Each number is 200 + 20 x the weight over the matrix's rms, rounded and kept within 0 to 999. Layers, rows and columns count from 0.

# layer 7 MLP up, 768x192, rms 0.121, rows 528-636, columns 128-191
203,207,193,184,201,202,230,205,199,200,182,208,216,224,225,172,188,174,202,170,206,199,203,187,186,194,216,191,188,182,187,225,192,195,231,194,198,186,212,143,166,164,182,209,185,180,197,186,210,183,214,194,210,206,196,199,166,222,226,158,185,237,215,165
218,216,248,155,209,227,197,177,202,184,206,230,183,165,151,179,158,188,189,211,224,203,194,182,204,211,229,202,210,163,187,183,237,208,177,214,241,224,215,172,169,151,190,232,192,208,182,195,211,211,145,163,201,208,176,201,207,198,201,230,186,209,201,198
215,179,203,220,201,192,209,176,191,182,170,196,181,202,213,183,188,182,171,199,217,177,207,187,218,183,226,179,199,207,194,243,210,198,181,230,206,178,248,189,202,194,199,173,195,162,206,197,204,177,187,196,221,198,203,209,235,192,235,173,158,207,179,185
222,190,194,200,220,194,190,213,188,193,204,180,165,203,213,186,182,214,203,190,228,205,190,187,181,238,203,187,208,178,187,220,200,191,199,164,195,197,200,197,186,203,224,214,214,214,224,204,177,171,207,199,213,197,186,193,245,224,196,230,214,226,185,206
198,219,195,202,197,218,221,193,212,233,193,216,219,173,222,237,192,244,210,201,201,186,204,198,199,222,214,203,253,211,213,203,211,192,184,185,196,197,182,208,211,204,201,182,209,182,211,211,184,204,205,231,190,168,201,209,186,209,229,205,196,228,147,207
197,194,194,201,223,203,206,175,269,176,212,211,196,181,238,203,174,190,219,182,221,190,180,210,188,233,200,205,211,227,207,222,228,205,188,158,205,182,215,210,173,178,218,196,222,179,225,201,209,172,217,193,202,179,183,183,208,201,214,209,188,185,181,216
180,230,211,250,211,184,208,183,190,214,171,200,176,191,183,220,191,193,205,169,195,240,211,211,215,213,232,219,194,209,200,176,180,188,230,169,184,201,206,191,161,207,195,219,186,209,183,210,189,224,205,208,214,173,180,203,191,249,254,210,176,262,154,209
196,222,197,196,157,184,204,220,231,206,224,183,184,194,197,151,196,221,210,208,182,251,204,171,211,159,217,211,205,244,212,240,224,165,176,233,194,198,190,238,228,177,194,180,216,207,190,199,207,231,197,192,181,194,209,228,203,251,202,233,208,218,192,199
189,176,219,229,208,204,207,219,240,236,219,227,211,191,170,186,192,193,177,174,178,220,196,224,174,181,237,194,198,194,181,173,187,225,185,216,184,224,197,228,203,204,219,173,241,191,158,184,210,197,198,216,196,207,230,212,185,192,208,203,207,173,179,162
234,198,234,232,209,213,219,204,192,199,192,220,161,205,176,184,210,173,208,221,215,195,158,211,218,188,187,180,229,184,247,173,226,171,206,231,170,185,169,251,214,202,198,203,186,215,210,185,179,217,177,249,225,180,194,190,199,203,222,182,201,172,172,172
224,209,193,218,218,207,218,220,213,180,192,195,191,197,184,220,190,182,205,206,197,186,194,210,205,187,212,192,212,215,200,195,187,207,199,170,236,186,154,224,200,207,181,231,173,213,165,219,183,199,228,188,225,196,207,198,202,174,188,205,190,208,200,202
214,222,185,207,176,225,176,230,195,200,216,194,194,193,215,194,183,204,200,221,174,209,205,221,180,197,215,220,204,165,171,202,186,166,208,204,250,229,206,184,212,226,208,200,244,202,190,192,161,191,220,228,231,147,207,199,228,242,214,229,223,185,199,211
179,206,247,206,199,222,200,182,205,187,211,209,176,239,201,161,247,205,180,185,168,194,207,171,171,207,224,191,205,172,205,225,169,213,212,206,200,221,206,201,190,159,245,181,210,214,185,214,208,188,215,248,200,179,184,168,180,198,195,221,197,220,220,165
219,204,180,193,217,188,206,184,181,184,189,217,199,211,200,200,196,194,214,198,188,223,186,176,194,221,181,182,207,219,213,192,189,186,193,169,171,198,221,228,212,189,205,214,189,198,229,232,207,194,218,172,185,193,192,207,206,244,191,135,214,198,196,208
164,195,198,188,215,214,203,194,240,200,191,220,193,207,214,195,202,168,223,204,169,178,183,212,215,218,198,167,221,195,190,172,185,175,207,230,190,193,193,212,183,209,206,204,187,180,180,218,230,200,179,229,177,218,187,234,189,204,195,197,230,246,210,194
220,192,235,197,178,179,227,203,213,207,243,182,190,196,163,212,214,228,216,205,178,201,178,220,173,237,237,231,192,250,176,203,194,218,185,195,218,206,218,199,208,190,187,207,230,223,199,239,213,215,189,170,247,209,221,199,200,184,198,247,202,168,184,181
175,184,206,214,190,176,161,195,179,206,184,215,226,218,209,222,171,185,229,167,196,179,176,183,185,205,198,207,222,173,209,215,161,189,176,202,175,245,210,198,206,211,187,212,222,213,212,227,173,203,198,188,199,219,209,227,224,224,177,191,190,211,200,232
199,208,200,218,209,169,217,183,236,172,211,212,230,212,214,213,180,179,208,193,156,202,220,213,202,218,212,200,171,184,196,172,205,229,230,232,229,230,171,173,197,192,168,218,214,166,180,232,211,227,234,202,204,193,190,182,209,191,210,198,148,185,187,214
175,160,180,195,192,205,208,244,223,201,186,205,208,184,200,219,153,178,205,207,188,192,217,203,227,181,212,207,210,209,179,223,201,178,207,216,195,200,180,202,190,204,233,204,191,162,191,176,222,225,250,200,185,205,161,230,198,198,212,200,203,229,196,232
200,207,193,187,209,218,212,249,173,180,150,168,192,244,199,217,194,183,194,181,191,170,210,171,197,195,205,192,181,192,151,223,233,195,184,205,207,161,237,214,225,192,210,203,211,193,227,237,182,187,227,183,231,201,214,228,186,198,191,209,186,224,208,204
196,230,189,188,198,188,205,195,204,199,177,242,229,220,224,230,202,221,206,218,219,174,208,231,185,217,220,185,214,186,176,219,190,203,219,193,198,159,225,238,194,170,219,221,190,217,185,189,177,230,209,210,176,219,183,179,194,171,230,203,173,234,201,169
206,204,191,173,206,179,224,206,207,247,172,225,164,193,192,200,237,171,203,198,187,174,204,187,227,175,201,174,214,200,186,182,185,168,157,194,201,228,211,189,220,182,201,203,189,222,185,207,194,191,199,171,229,189,238,197,235,212,208,150,187,213,169,197
223,214,230,201,195,235,206,205,222,216,207,163,181,202,147,172,169,231,215,191,238,211,181,206,189,211,182,218,174,230,210,208,199,207,226,222,198,179,204,184,187,208,219,181,207,221,193,225,187,182,200,205,186,223,208,206,207,207,167,216,188,209,191,194
182,203,171,233,173,221,200,218,194,162,220,207,228,186,185,185,208,178,213,188,206,181,213,179,181,229,219,226,219,206,184,202,209,186,184,228,179,177,183,187,191,213,187,193,194,191,187,224,176,214,195,219,183,186,212,190,170,176,201,170,234,206,231,211
191,181,216,238,189,193,213,226,168,226,213,172,205,199,197,183,226,192,204,209,226,187,187,204,201,205,182,200,224,193,194,167,227,195,187,213,190,196,180,198,193,228,222,173,153,200,219,230,229,193,183,187,232,214,184,178,217,182,240,178,173,182,226,194
207,211,183,215,188,230,184,195,183,170,211,204,154,185,189,200,165,207,201,209,182,235,203,201,186,211,235,196,197,206,196,191,198,176,193,196,199,205,225,201,221,201,204,222,221,221,185,232,193,199,199,162,216,191,204,226,182,211,197,215,218,188,208,195
206,175,208,202,215,235,222,189,189,252,217,219,195,153,193,208,219,221,194,202,191,199,204,175,172,246,193,180,192,206,235,178,192,210,203,222,190,236,264,222,209,200,213,209,195,198,174,202,205,212,225,179,202,205,191,206,211,194,203,177,188,176,194,208
193,170,219,222,208,239,198,206,177,200,192,184,168,219,234,186,230,176,247,188,202,194,190,176,197,227,242,210,216,183,174,195,188,202,193,199,197,217,202,193,190,191,199,197,187,181,212,187,215,222,204,231,183,231,213,203,161,168,223,195,200,225,188,159
193,211,196,189,212,193,197,173,215,194,183,235,189,188,203,200,223,206,235,220,198,184,232,201,202,187,205,205,227,195,211,247,193,191,208,166,205,237,197,189,248,181,223,192,200,199,181,221,181,185,195,233,203,195,195,199,181,166,199,227,212,208,188,175
208,180,176,196,193,186,223,181,188,217,184,220,186,185,209,182,145,232,187,181,176,162,193,189,221,200,184,198,208,189,186,204,224,222,199,199,180,205,205,199,224,180,201,238,231,194,205,164,222,213,214,266,173,197,179,180,197,205,219,172,193,190,204,208
199,208,176,190,182,195,215,230,216,212,230,200,207,175,221,175,196,179,227,199,214,192,186,215,210,231,192,203,185,204,194,210,180,187,193,196,220,187,177,207,216,228,195,174,221,193,209,231,196,210,202,202,174,193,215,211,207,242,168,205,231,187,186,211
208,204,207,217,188,194,185,188,186,204,222,172,200,207,168,190,239,195,222,198,241,240,224,174,204,202,249,211,205,206,187,198,260,236,202,222,237,229,206,210,188,187,208,185,175,201,192,228,231,201,186,157,202,168,232,215,206,179,201,187,197,201,208,204
176,197,175,212,170,200,166,224,201,197,136,238,229,216,175,214,234,209,186,163,198,208,163,188,200,232,181,185,188,214,209,216,200,189,207,208,191,219,194,230,194,199,205,186,199,210,206,197,205,187,188,189,177,213,188,212,189,184,205,188,198,197,187,181
218,232,203,183,201,195,182,193,177,178,210,176,233,190,191,219,224,194,190,173,202,203,183,203,209,226,199,192,173,188,166,194,191,197,218,144,206,210,209,231,223,189,219,212,168,207,159,166,186,187,179,182,213,177,171,204,241,199,217,206,217,194,168,185
197,238,190,219,206,188,202,217,178,214,203,202,241,198,198,202,185,234,184,183,178,197,171,197,192,214,208,193,184,184,199,174,184,237,219,153,210,185,210,228,236,223,203,224,214,207,191,188,190,214,224,152,206,207,201,198,179,208,200,219,210,184,171,194
205,177,189,196,180,192,220,201,180,211,187,184,182,204,191,194,186,236,210,210,191,209,217,187,183,188,213,201,230,212,235,166,195,198,233,233,209,244,178,186,206,211,211,192,212,212,201,204,223,202,217,205,193,188,218,186,210,194,194,217,179,208,197,190
183,201,230,189,194,235,183,188,198,220,190,210,223,199,191,215,235,201,184,246,207,244,219,226,229,246,204,199,180,212,180,226,191,222,213,195,199,217,197,177,198,185,201,201,179,196,221,212,167,210,212,213,195,208,227,206,226,199,190,177,199,232,192,196
197,204,203,200,183,202,197,184,167,202,201,212,210,210,213,182,229,236,188,159,207,165,168,160,164,206,203,174,196,191,196,190,217,166,182,203,212,212,183,200,203,197,225,212,171,203,214,224,241,194,187,232,207,203,228,186,188,197,232,196,217,211,202,191
207,188,162,218,220,214,181,170,212,193,175,209,192,209,228,193,157,201,202,194,212,188,172,186,254,189,226,180,152,172,205,214,193,184,193,191,221,217,207,200,208,180,167,168,220,154,237,182,174,223,221,206,215,207,209,222,200,185,147,182,206,233,201,174
174,167,194,172,195,196,172,203,187,191,204,176,191,196,171,225,200,164,217,217,223,199,207,194,244,182,209,202,230,167,221,195,212,216,179,177,192,162,198,196,220,212,182,183,211,178,190,176,185,203,195,206,236,198,212,233,217,185,188,183,248,201,232,203
211,237,199,199,205,208,215,163,147,212,195,188,246,204,203,216,187,211,190,199,193,189,209,180,210,210,162,204,192,218,182,213,188,219,175,193,188,213,189,222,216,215,228,196,224,191,217,215,192,211,205,176,191,247,213,197,194,211,221,212,221,205,186,195
189,230,201,189,209,222,186,187,204,204,219,180,195,205,217,197,224,201,167,223,219,210,188,221,193,195,211,195,189,201,183,162,193,187,180,200,199,194,211,178,211,182,210,201,218,216,186,214,232,213,237,216,200,165,177,205,193,196,198,194,209,189,175,188
200,203,171,185,169,221,204,204,175,174,186,202,227,214,202,207,189,209,183,203,204,202,211,168,202,204,206,201,191,205,213,192,192,213,175,201,221,199,184,190,189,183,204,187,142,204,170,163,207,191,216,176,214,164,184,194,203,191,196,219,199,173,149,204
211,204,206,230,196,196,223,198,196,176,183,183,205,233,251,200,220,241,195,191,215,178,203,191,186,196,186,175,216,215,182,178,174,197,191,178,221,210,182,218,163,242,215,193,165,215,204,215,177,215,197,160,200,215,198,212,184,179,227,213,187,210,210,200
220,196,178,196,164,210,166,220,194,197,167,204,171,212,229,207,191,180,189,219,180,188,224,206,170,230,211,186,191,199,185,200,198,186,231,187,211,232,212,210,233,194,239,213,220,215,177,228,201,202,200,210,175,188,172,227,199,217,214,200,185,211,199,188
195,202,213,203,185,165,206,232,193,189,215,202,176,211,184,174,207,174,205,199,168,236,166,178,155,207,188,197,186,139,193,205,206,194,196,222,205,180,221,205,196,204,210,201,232,186,185,216,187,185,202,195,224,187,195,214,171,211,202,252,203,205,182,218
188,229,190,206,230,245,232,187,195,166,163,201,171,182,174,200,179,214,204,191,154,168,208,209,210,217,146,180,212,187,189,197,178,202,174,197,190,218,213,242,247,214,247,218,218,199,180,173,233,208,207,192,193,254,215,177,209,200,192,195,239,152,203,209
209,221,193,184,214,183,215,197,198,211,199,187,189,212,189,177,197,208,163,181,216,233,180,217,193,212,193,191,174,204,195,208,197,155,197,188,152,194,176,222,235,184,185,199,229,233,217,187,204,187,202,206,188,245,212,207,156,187,189,221,198,194,212,177
218,195,196,219,209,218,181,199,217,227,188,167,206,211,228,188,202,186,208,211,177,193,213,216,177,221,196,181,214,236,153,182,192,219,180,193,235,214,216,179,200,210,212,211,218,195,215,200,219,202,216,209,190,192,213,208,175,202,192,203,206,189,181,226
164,206,200,181,203,191,171,219,219,225,189,235,223,198,182,152,181,182,216,211,160,186,205,199,188,182,179,195,180,210,192,193,202,184,187,190,227,207,187,221,199,203,170,203,180,186,201,201,202,221,186,175,213,204,202,181,171,206,218,223,198,207,191,171
215,217,177,202,217,204,192,197,171,212,218,194,228,142,206,217,206,173,234,230,204,190,208,224,193,201,187,183,220,198,215,173,215,194,190,209,187,198,245,217,174,185,230,220,191,174,182,167,183,208,214,199,242,147,187,210,223,229,222,228,215,205,172,201
199,221,177,160,200,187,222,169,189,173,202,205,226,203,199,195,213,217,195,188,161,204,178,180,203,175,203,187,219,232,181,177,209,201,213,195,205,207,222,230,206,203,230,188,198,188,191,178,188,204,213,199,209,183,173,213,197,216,217,224,215,172,213,198
197,218,201,183,199,205,201,184,181,183,186,220,206,180,204,212,198,232,240,202,197,174,186,184,223,192,220,170,183,196,217,190,183,222,208,230,217,155,193,210,195,218,231,186,179,209,205,216,203,183,231,234,212,223,208,206,219,214,207,212,196,209,211,183
187,201,242,202,170,192,196,193,168,216,205,240,199,218,160,233,163,197,216,199,179,252,194,246,172,217,197,165,202,170,188,212,223,203,184,225,170,206,200,215,149,193,227,210,201,200,221,203,205,213,258,177,217,146,224,226,165,197,193,220,196,215,187,184
195,222,180,197,221,222,193,135,181,187,213,224,182,202,194,214,213,200,193,199,214,182,202,174,208,202,202,185,239,177,214,223,168,238,168,209,238,184,211,176,210,177,226,173,249,202,196,210,172,197,197,214,227,183,185,164,210,188,188,241,206,176,163,194
171,215,186,215,163,190,210,180,160,223,206,190,216,222,198,218,192,192,219,193,175,180,156,190,204,209,179,172,225,217,215,213,242,215,189,200,177,214,212,153,223,182,224,195,223,172,221,228,209,186,202,199,194,173,232,217,195,196,169,170,188,209,175,199
193,231,190,206,182,200,172,242,183,197,212,181,201,186,207,157,203,202,179,186,214,224,173,188,195,178,211,184,194,204,180,186,209,142,211,177,168,167,193,199,215,222,219,196,213,183,185,205,183,203,134,230,245,211,196,206,224,187,185,220,185,173,200,228
182,161,224,194,180,204,222,218,233,206,190,184,161,185,198,176,202,203,173,140,201,205,196,191,209,227,240,201,172,163,204,165,186,178,170,182,184,211,185,219,206,230,216,201,172,220,184,211,204,197,177,235,223,195,194,210,186,239,226,187,209,189,198,209
189,204,197,228,183,180,182,203,182,209,223,188,194,188,243,166,189,197,175,212,177,212,209,213,195,196,207,212,209,198,187,201,189,233,203,177,219,223,198,201,197,247,246,195,204,191,190,201,194,182,192,178,214,189,180,230,182,225,239,217,235,199,198,197
210,171,203,210,207,187,199,215,175,166,193,199,174,208,211,206,211,173,158,176,212,214,208,231,200,196,206,188,195,192,188,191,183,212,228,206,231,206,227,206,203,217,241,219,205,200,152,199,200,238,210,185,202,228,199,183,218,216,207,202,195,185,181,204
205,244,207,199,211,212,207,185,203,196,176,202,230,173,203,210,171,197,199,185,211,218,201,211,182,199,209,171,197,217,199,179,189,188,182,222,221,211,179,199,224,217,190,220,205,198,196,203,201,223,184,192,177,202,226,195,219,168,166,195,173,171,191,200
212,178,176,231,191,223,230,194,219,212,188,181,222,220,162,183,197,206,206,201,192,165,211,203,226,229,200,183,220,192,197,213,217,162,230,197,215,223,197,200,209,223,181,201,162,186,217,209,247,170,203,194,168,231,221,219,211,201,194,220,249,194,212,209
202,205,156,212,182,235,195,207,201,176,211,229,230,209,202,173,163,195,217,200,182,202,179,180,204,195,212,185,228,208,197,219,238,204,206,204,223,215,191,229,227,186,149,218,197,186,216,231,204,231,213,199,202,190,207,196,178,192,176,175,213,198,192,170
218,197,223,189,206,244,195,191,187,183,188,244,165,205,229,203,208,186,170,166,194,210,186,204,179,224,183,201,173,190,198,186,188,193,194,227,193,196,206,181,209,198,179,212,179,209,175,180,215,199,178,198,206,192,231,225,210,187,196,230,189,220,181,203
238,216,215,202,178,178,219,216,158,185,155,189,214,145,202,160,204,194,212,178,232,220,214,200,168,229,218,220,225,197,215,189,202,208,211,220,136,196,184,210,210,208,226,204,224,179,223,212,208,234,157,189,215,193,172,241,159,185,212,205,139,194,170,173
190,175,186,196,207,151,190,231,199,196,240,201,195,227,191,200,180,181,217,199,198,172,207,200,159,216,201,172,192,208,176,183,205,176,187,154,218,210,234,185,213,203,211,208,177,200,180,203,197,207,182,173,187,192,243,207,208,202,214,196,198,197,192,218
207,210,149,173,196,193,235,163,208,191,223,208,155,180,206,200,202,205,197,182,207,214,185,207,193,218,208,201,178,215,203,190,171,197,184,239,186,197,173,161,205,216,236,208,191,197,204,188,218,185,199,214,226,221,225,215,192,178,205,177,213,205,184,176
185,207,163,218,175,193,204,211,218,167,220,168,207,227,190,209,194,222,191,217,203,201,207,181,181,219,185,193,193,171,176,186,212,242,217,195,217,239,195,213,204,237,209,201,196,213,208,181,199,196,207,220,226,200,200,224,196,186,187,156,197,203,201,183
165,167,196,196,171,215,199,207,188,201,172,231,193,187,182,225,224,203,193,202,215,204,189,183,203,211,191,197,224,181,207,173,171,178,200,213,216,183,179,173,213,201,183,214,180,219,146,231,186,189,204,197,199,177,181,212,203,171,206,231,182,202,192,220
182,230,183,173,228,184,228,173,212,172,204,200,198,190,213,150,189,190,213,205,170,221,204,184,208,182,240,191,207,203,175,193,180,226,221,218,191,210,222,193,194,180,198,199,227,203,207,206,217,186,204,212,185,237,186,231,192,184,195,187,167,206,184,207
200,205,195,185,231,209,209,187,208,228,223,206,219,207,240,172,209,191,219,200,222,174,225,182,201,194,173,214,225,190,192,192,170,210,204,153,229,181,204,234,201,235,204,195,192,176,199,220,164,197,201,190,190,194,179,224,169,164,193,172,166,172,199,192
183,203,186,203,192,179,222,199,188,205,226,200,163,180,195,223,198,227,208,201,199,215,188,226,192,207,197,195,213,215,207,192,217,222,227,206,197,191,189,189,192,206,224,208,160,231,164,209,184,201,183,187,212,226,192,218,206,229,214,167,193,218,205,164
162,185,194,188,182,207,215,192,180,165,207,189,189,221,178,194,200,189,227,160,212,244,213,237,190,227,208,145,244,195,210,204,231,211,231,202,161,174,213,217,208,208,216,172,192,206,245,173,183,246,204,194,198,214,172,223,232,218,183,214,204,207,199,220
189,202,173,198,202,181,222,199,190,204,191,192,205,189,190,163,178,189,152,183,220,199,178,212,187,168,270,198,166,168,161,205,189,207,190,198,226,195,215,209,182,182,213,207,192,199,186,235,237,216,214,229,263,208,174,189,177,196,209,198,157,227,223,208
198,217,183,185,207,179,225,213,163,204,216,215,179,172,172,224,210,223,203,232,204,173,219,212,195,254,197,206,194,203,159,239,209,211,207,208,199,170,220,176,185,195,237,219,204,183,225,215,198,184,200,195,190,197,180,202,194,197,198,215,181,202,205,195
182,185,201,155,214,208,182,139,192,172,220,236,181,186,183,210,222,183,205,167,203,207,203,201,189,192,195,154,196,213,159,206,237,237,211,221,234,214,202,225,194,241,236,169,176,194,211,191,188,222,203,193,193,190,199,233,213,223,211,202,213,225,201,215
235,219,173,207,180,187,198,222,230,224,175,208,186,264,182,206,189,237,216,179,208,239,181,201,216,223,194,212,166,198,188,179,212,216,213,208,187,199,221,205,181,203,171,201,207,182,201,210,214,184,219,204,253,187,209,213,194,204,225,180,213,224,202,211
205,177,198,204,207,206,210,201,161,189,197,229,199,206,202,213,162,195,205,216,204,191,216,229,205,221,184,199,192,206,194,212,192,226,223,207,199,200,219,206,221,187,175,193,224,159,227,217,171,197,193,236,198,217,196,199,180,203,211,184,203,201,196,191
237,168,220,215,205,170,205,183,196,168,215,217,193,163,187,221,195,208,190,209,179,206,196,195,149,207,222,215,195,202,210,180,199,165,208,211,185,157,227,176,183,183,202,178,218,188,176,252,197,218,189,187,219,161,203,227,174,163,207,187,206,200,198,197
209,200,195,181,200,177,221,199,260,210,183,192,229,237,194,198,186,239,232,198,200,216,197,184,187,183,186,213,197,190,174,184,194,199,218,205,242,177,206,200,226,177,211,199,194,201,207,210,215,207,188,210,198,194,180,198,175,209,202,167,184,176,188,214
179,197,144,177,225,193,210,212,187,194,226,183,186,187,187,213,190,248,239,212,192,211,183,192,208,181,211,192,218,207,184,177,205,196,185,206,190,200,157,231,230,239,180,193,211,248,192,193,232,203,209,220,198,225,193,203,194,171,209,132,174,199,193,207
196,191,198,193,195,193,187,168,230,204,207,222,191,196,221,162,209,168,229,187,172,197,196,187,205,196,201,203,182,213,184,199,211,207,202,218,200,175,206,211,225,180,207,187,188,195,237,210,213,211,230,214,192,206,182,191,197,190,193,186,205,192,200,183
225,217,222,203,217,187,184,187,208,203,187,210,211,198,188,174,189,224,208,224,240,207,214,150,186,155,184,169,191,190,196,203,235,215,161,211,201,192,221,201,207,189,216,200,263,175,216,217,219,201,177,203,226,197,199,203,181,186,186,182,180,173,211,192
240,181,214,215,183,203,206,180,186,216,171,200,175,174,202,200,187,219,212,208,163,202,187,218,197,194,200,185,198,222,215,189,170,162,179,196,194,205,185,208,158,192,212,185,210,183,175,178,214,204,182,188,198,208,187,221,223,193,194,198,201,176,232,214
207,186,196,178,212,196,224,182,237,200,185,211,196,204,212,266,193,204,169,188,177,206,190,198,183,190,235,188,185,189,208,170,173,208,150,211,180,204,183,187,197,161,237,219,224,177,219,216,206,210,184,219,199,227,223,186,221,201,176,190,201,213,187,165
197,182,197,201,203,188,232,185,203,188,198,208,175,168,193,184,213,181,225,230,187,212,218,198,213,190,165,196,223,193,250,179,234,187,180,203,216,206,182,198,185,210,218,160,202,173,196,218,186,196,224,199,200,193,185,194,220,203,227,197,232,188,219,198
240,217,183,204,195,177,195,224,175,227,229,173,202,168,194,218,188,179,188,229,216,186,161,207,182,226,201,197,199,210,156,253,194,222,193,184,230,203,196,190,196,194,203,195,192,211,189,214,175,229,186,207,206,213,206,243,195,208,214,169,202,182,201,180
197,219,208,192,197,202,220,189,188,175,215,176,224,199,187,200,192,207,203,205,188,188,210,208,227,209,199,160,212,205,204,207,214,217,203,197,196,203,189,197,217,214,188,175,202,185,197,188,205,218,214,184,163,222,184,186,252,192,203,207,188,217,176,192
177,182,224,238,202,207,172,193,207,212,208,235,200,185,183,166,205,177,176,185,226,192,180,205,164,225,219,175,221,200,224,211,167,193,234,218,220,188,200,237,237,212,199,209,210,148,210,199,216,206,192,209,202,165,185,221,182,212,178,202,184,194,173,238
195,189,227,185,203,199,236,201,214,194,186,186,168,188,204,227,209,218,233,222,192,215,216,183,202,204,193,214,177,202,226,182,223,189,214,235,210,200,180,179,211,170,201,173,235,176,213,223,196,219,233,171,196,246,214,212,176,220,239,201,195,214,170,204
221,215,225,176,192,226,229,196,211,177,183,185,169,166,189,182,173,210,180,193,186,191,220,136,173,199,200,197,215,222,206,232,202,230,192,169,189,253,159,211,192,213,198,172,231,162,209,218,190,204,196,258,205,178,189,206,200,174,207,228,187,195,180,182
187,211,211,151,185,203,179,204,192,194,206,214,214,201,197,185,209,195,223,198,182,190,167,172,194,198,186,189,229,193,189,226,241,178,185,217,184,211,169,175,177,195,214,222,206,205,192,185,184,206,222,186,228,212,200,148,226,202,225,214,196,171,238,209
195,170,234,182,231,231,211,211,209,216,178,190,170,208,205,169,208,173,227,200,202,207,211,181,169,209,228,207,154,199,163,189,200,188,215,199,201,220,204,174,194,183,212,195,174,185,199,198,198,219,168,217,169,225,228,186,161,181,212,203,202,193,194,174
213,212,139,186,217,197,198,197,221,186,201,217,213,201,191,204,188,192,192,178,182,189,246,188,225,216,180,194,190,207,243,174,150,214,197,222,199,203,195,203,191,213,192,203,150,225,188,213,191,184,206,231,165,199,206,177,159,229,206,167,181,214,211,204
187,186,189,168,191,208,212,195,181,184,195,226,200,190,203,184,207,207,199,190,204,200,179,197,179,224,194,187,213,207,221,209,217,233,194,217,214,174,175,196,171,198,186,228,204,200,234,204,171,219,174,184,169,198,231,199,203,229,225,186,227,185,208,217
200,184,229,187,214,177,214,226,206,190,210,228,204,185,187,188,165,187,186,210,190,186,240,204,162,214,195,169,211,216,192,193,164,184,196,176,186,197,211,186,198,171,187,215,211,178,206,198,183,203,201,203,202,194,186,202,209,245,223,233,198,217,204,168
193,236,226,160,190,172,229,196,188,150,168,169,149,219,198,191,199,232,214,195,182,235,173,187,158,206,222,199,207,218,193,160,179,227,197,170,208,241,207,212,225,213,208,199,208,199,210,197,224,186,188,228,218,174,191,205,222,212,249,192,207,213,199,199
212,182,235,241,209,207,181,219,180,213,199,237,227,222,213,205,213,157,197,211,228,203,227,218,206,212,200,193,165,188,221,177,196,200,203,196,249,246,213,209,202,176,195,230,190,207,190,204,189,188,202,209,242,194,201,171,207,195,196,239,205,174,183,196
186,175,214,207,194,202,194,198,194,174,179,187,201,238,189,203,214,195,213,228,193,215,201,200,180,230,187,211,193,216,204,172,203,192,179,227,177,186,221,217,167,201,213,226,218,197,173,205,204,220,159,167,261,174,200,196,251,183,205,200,234,213,215,214
268,194,200,202,190,179,233,181,201,185,203,207,171,222,190,205,243,205,243,206,209,187,199,189,185,206,221,180,197,210,217,193,171,190,201,159,210,212,216,235,222,239,241,206,185,211,173,187,178,197,185,195,214,183,177,187,230,192,199,225,238,194,172,214
205,178,226,211,268,187,186,169,198,218,234,206,187,192,191,222,194,195,200,237,216,170,190,203,191,206,185,162,191,246,167,179,217,185,179,180,214,245,225,201,159,203,221,181,246,163,214,200,151,208,208,180,217,168,202,227,188,216,212,221,178,177,207,193
214,210,166,199,217,205,193,204,198,217,203,187,176,204,197,197,193,232,209,250,228,191,153,204,207,184,187,187,223,197,204,200,191,183,211,177,200,210,211,196,228,160,181,216,214,227,166,196,243,214,206,212,242,225,188,184,215,190,219,216,188,184,234,195
168,191,191,249,201,204,210,207,203,204,195,212,171,218,189,209,181,215,182,214,200,221,178,180,191,182,218,165,194,192,190,178,180,198,202,240,228,225,202,192,218,237,214,192,234,210,180,182,232,175,157,215,202,223,204,194,175,255,175,234,195,214,179,208
201,219,191,190,222,242,196,217,230,181,196,201,187,208,188,219,182,221,222,219,194,204,180,184,231,209,186,201,198,204,226,215,236,195,175,197,236,201,180,218,210,228,238,200,199,207,180,204,186,217,235,244,184,184,219,199,176,212,215,197,201,208,223,209
175,219,155,228,192,165,181,203,164,194,185,165,175,231,206,212,235,203,211,215,174,217,208,172,226,216,227,194,194,192,161,206,245,187,193,181,217,188,215,163,248,194,183,202,173,193,211,219,177,176,210,185,184,189,195,192,218,185,228,222,221,189,219,201
214,241,194,236,194,252,214,179,218,181,233,194,197,224,231,179,204,200,192,178,198,209,161,229,182,234,211,174,175,190,178,189,212,184,188,172,242,248,186,190,197,191,207,188,210,194,213,195,228,188,175,187,214,211,212,212,200,212,199,208,203,201,179,199
196,176,229,203,151,197,244,207,188,194,200,192,154,174,203,205,222,206,256,185,166,168,186,232,191,190,207,215,182,153,199,204,226,182,200,238,234,243,187,211,174,210,202,224,212,182,199,215,226,222,184,164,210,173,197,238,196,192,187,192,178,236,227,167
213,218,208,190,188,209,207,160,189,201,168,208,228,166,169,212,233,230,176,200,173,149,200,130,182,194,172,169,183,222,210,205,186,193,218,226,155,197,181,199,216,207,230,165,207,173,195,207,224,207,186,233,215,221,233,239,213,229,219,211,230,174,215,163
182,203,192,209,179,197,216,208,171,229,196,204,206,190,189,200,217,197,187,211,225,224,183,236,150,174,175,202,185,199,183,224,201,220,240,196,207,237,221,169,202,206,219,202,197,202,198,232,231,177,243,174,204,214,182,231,196,191,199,189,173,229,192,216